From a checkpoint of a small transformer trained on Wikipedia: RMSNorm before each block, a variant of Muon for these matrices.
Each number is 200 + 20 x the weight over its row's rms, rounded and kept within 0 to 999. Layers, rows and columns count from 0. The size before them is the row's rms in percent of the matrix's.

# o: layer 11 attention output (transposed), 256x256, rms 0.301, rows 57-62, columns 0-127
# v: layer 11 attention value, 256x256, rms 0.167, rows 58-62, columns 0-127
o57,102,199,198,238,162,213,172,201,224,169,199,184,176,212,191,206,238,212,183,183,203,186,207,182,190,223,182,224,192,188,200,194,159,175,207,215,232,192,223,195,162,196,185,204,182,203,170,187,185,195,198,185,204,160,195,198,233,177,193,174,216,195,173,199,207,199,178,195,220,179,178,211,239,195,186,208,210,221,217,184,186,173,199,205,210,192,221,201,202,205,205,163,209,206,225,185,194,182,184,221,192,174,215,222,217,199,231,212,167,162,259,165,183,193,203,174,200,191,197,205,221,176,193,217,223,186,210,240,180
v58,096,187,196,218,209,160,250,175,203,253,230,227,199,193,215,185,177,196,201,196,205,212,209,198,175,175,201,206,176,207,184,213,202,225,192,192,199,187,172,232,209,211,203,209,211,193,203,206,192,233,160,214,199,208,203,179,201,228,190,217,223,204,189,213,209,238,211,186,240,197,223,196,197,222,191,185,201,239,208,193,181,226,202,189,220,198,183,232,196,209,196,211,208,207,183,212,229,201,209,194,185,186,211,194,196,172,167,196,186,172,230,190,218,200,178,209,210,202,200,175,222,167,161,211,227,229,211,180,205
o58,094,187,226,204,209,167,140,245,181,175,189,186,192,202,201,164,187,171,207,162,197,246,200,204,218,233,190,183,200,222,199,236,178,195,224,180,223,218,204,188,200,192,204,188,207,231,215,221,213,180,203,199,189,200,169,203,221,174,163,213,219,217,206,197,217,197,215,205,189,209,188,221,213,180,220,216,180,218,204,191,198,224,219,186,181,193,209,195,193,179,197,187,185,187,178,175,198,222,156,213,220,253,206,227,182,211,192,228,204,220,188,235,178,187,204,182,221,210,232,221,193,231,236,180,189,186,202,197,178
v59,108,235,223,169,196,194,156,155,221,198,215,204,210,215,181,193,210,205,214,173,214,225,198,151,209,193,208,194,196,190,202,198,164,182,182,169,199,204,196,136,222,196,216,236,187,177,186,188,163,223,186,190,175,184,186,244,217,208,230,191,181,202,235,218,194,213,207,197,204,224,216,197,194,204,202,226,226,226,196,229,226,168,206,190,187,231,169,201,195,206,218,173,196,214,195,183,196,209,209,186,178,195,225,158,197,174,180,218,214,217,195,233,225,202,198,217,173,184,208,186,201,194,211,214,187,236,161,196,201
o59,093,169,190,234,206,170,231,187,184,192,195,188,192,178,188,206,203,185,175,189,193,159,176,215,214,148,207,153,185,171,175,169,178,226,206,250,209,178,228,184,180,223,172,206,180,231,196,196,200,191,221,227,208,185,184,150,197,228,196,183,189,212,193,158,190,209,188,206,198,238,187,206,183,223,193,211,190,187,220,188,175,147,209,178,190,165,217,199,207,186,185,193,187,174,213,190,195,201,193,212,189,195,217,156,200,201,218,186,220,208,174,209,202,212,220,180,209,225,234,178,187,212,201,212,189,196,188,188,196
v60,100,191,187,200,193,205,186,204,189,206,172,212,187,204,205,237,183,220,215,225,183,204,195,211,183,197,217,201,207,188,227,191,161,198,212,227,197,227,197,188,162,193,182,201,164,190,149,217,173,168,218,220,194,164,222,221,176,231,183,184,167,228,187,210,217,183,221,184,208,189,190,219,245,225,172,204,195,225,175,207,212,213,181,221,190,190,185,159,189,194,170,194,208,200,162,208,183,189,187,180,222,227,234,198,192,175,181,197,190,224,219,221,190,161,213,181,193,198,182,198,200,210,189,238,212,178,193,216,208
o60,095,193,202,209,190,225,236,217,172,213,197,207,201,227,189,209,230,201,214,208,183,170,204,185,205,195,185,189,202,180,231,204,224,238,164,220,242,200,181,176,250,208,184,209,192,253,201,204,228,195,185,202,217,205,210,186,194,192,203,229,237,190,179,225,176,197,208,193,188,168,182,165,216,204,184,208,192,200,236,189,168,185,190,202,172,215,201,223,200,210,195,196,186,206,188,201,195,174,180,206,192,209,181,176,208,217,184,210,223,181,208,216,225,211,231,170,178,218,210,185,203,208,197,215,229,186,166,188,179
v61,093,236,222,206,173,222,229,219,219,203,188,190,233,189,234,165,185,194,202,203,198,182,207,211,217,179,181,222,190,194,197,196,212,187,189,203,218,156,189,210,190,211,208,177,173,176,191,193,200,216,204,164,182,202,198,206,216,198,167,232,208,209,174,192,190,209,190,228,200,231,185,219,225,183,202,186,195,212,195,193,235,173,195,177,214,211,238,229,198,201,210,169,199,200,240,239,205,170,189,223,179,209,203,195,246,219,237,196,245,239,189,199,180,215,201,165,231,220,194,204,220,202,206,208,180,196,205,213,205
o61,099,211,184,224,192,184,209,204,211,218,214,221,211,193,220,180,164,192,183,202,189,186,179,159,206,209,209,209,212,176,200,154,208,154,226,204,181,198,186,198,198,208,185,209,191,176,220,194,249,196,205,218,218,203,216,202,204,184,247,173,195,173,197,238,216,220,217,201,189,238,194,225,189,234,221,191,187,146,205,224,218,188,175,227,197,175,230,190,209,183,178,199,189,212,193,199,187,240,208,244,209,172,232,197,194,211,160,219,160,218,225,161,231,204,187,183,201,227,184,155,176,184,208,205,192,181,205,220,178
v62,100,211,190,142,209,212,193,225,205,207,195,177,225,225,191,213,224,185,193,200,211,195,193,178,179,221,223,189,219,196,212,189,196,200,187,187,207,226,211,176,191,227,226,236,217,222,217,200,197,214,162,218,199,219,198,199,210,206,190,217,171,179,204,221,191,209,226,186,195,200,231,196,190,218,211,210,219,231,208,231,185,210,206,191,170,142,213,162,194,167,162,201,211,172,191,217,184,217,171,210,195,196,228,184,198,204,205,219,169,207,195,198,168,231,191,173,168,201,217,180,212,197,236,210,176,147,185,171,242
o62,093,166,196,185,170,202,204,209,224,214,243,209,187,190,191,200,207,209,213,231,180,210,209,187,208,196,198,175,215,212,205,191,232,165,233,206,240,238,142,203,188,192,213,173,223,215,169,167,187,199,203,187,204,189,200,182,198,172,195,210,238,237,179,177,226,219,203,189,214,206,178,183,215,172,204,230,181,218,184,205,194,149,198,228,184,208,218,192,250,177,190,180,197,220,199,204,245,194,212,209,166,193,211,237,203,264,193,195,187,210,186,223,177,196,184,225,204,205,186,206,184,220,194,182,222,223,182,195,231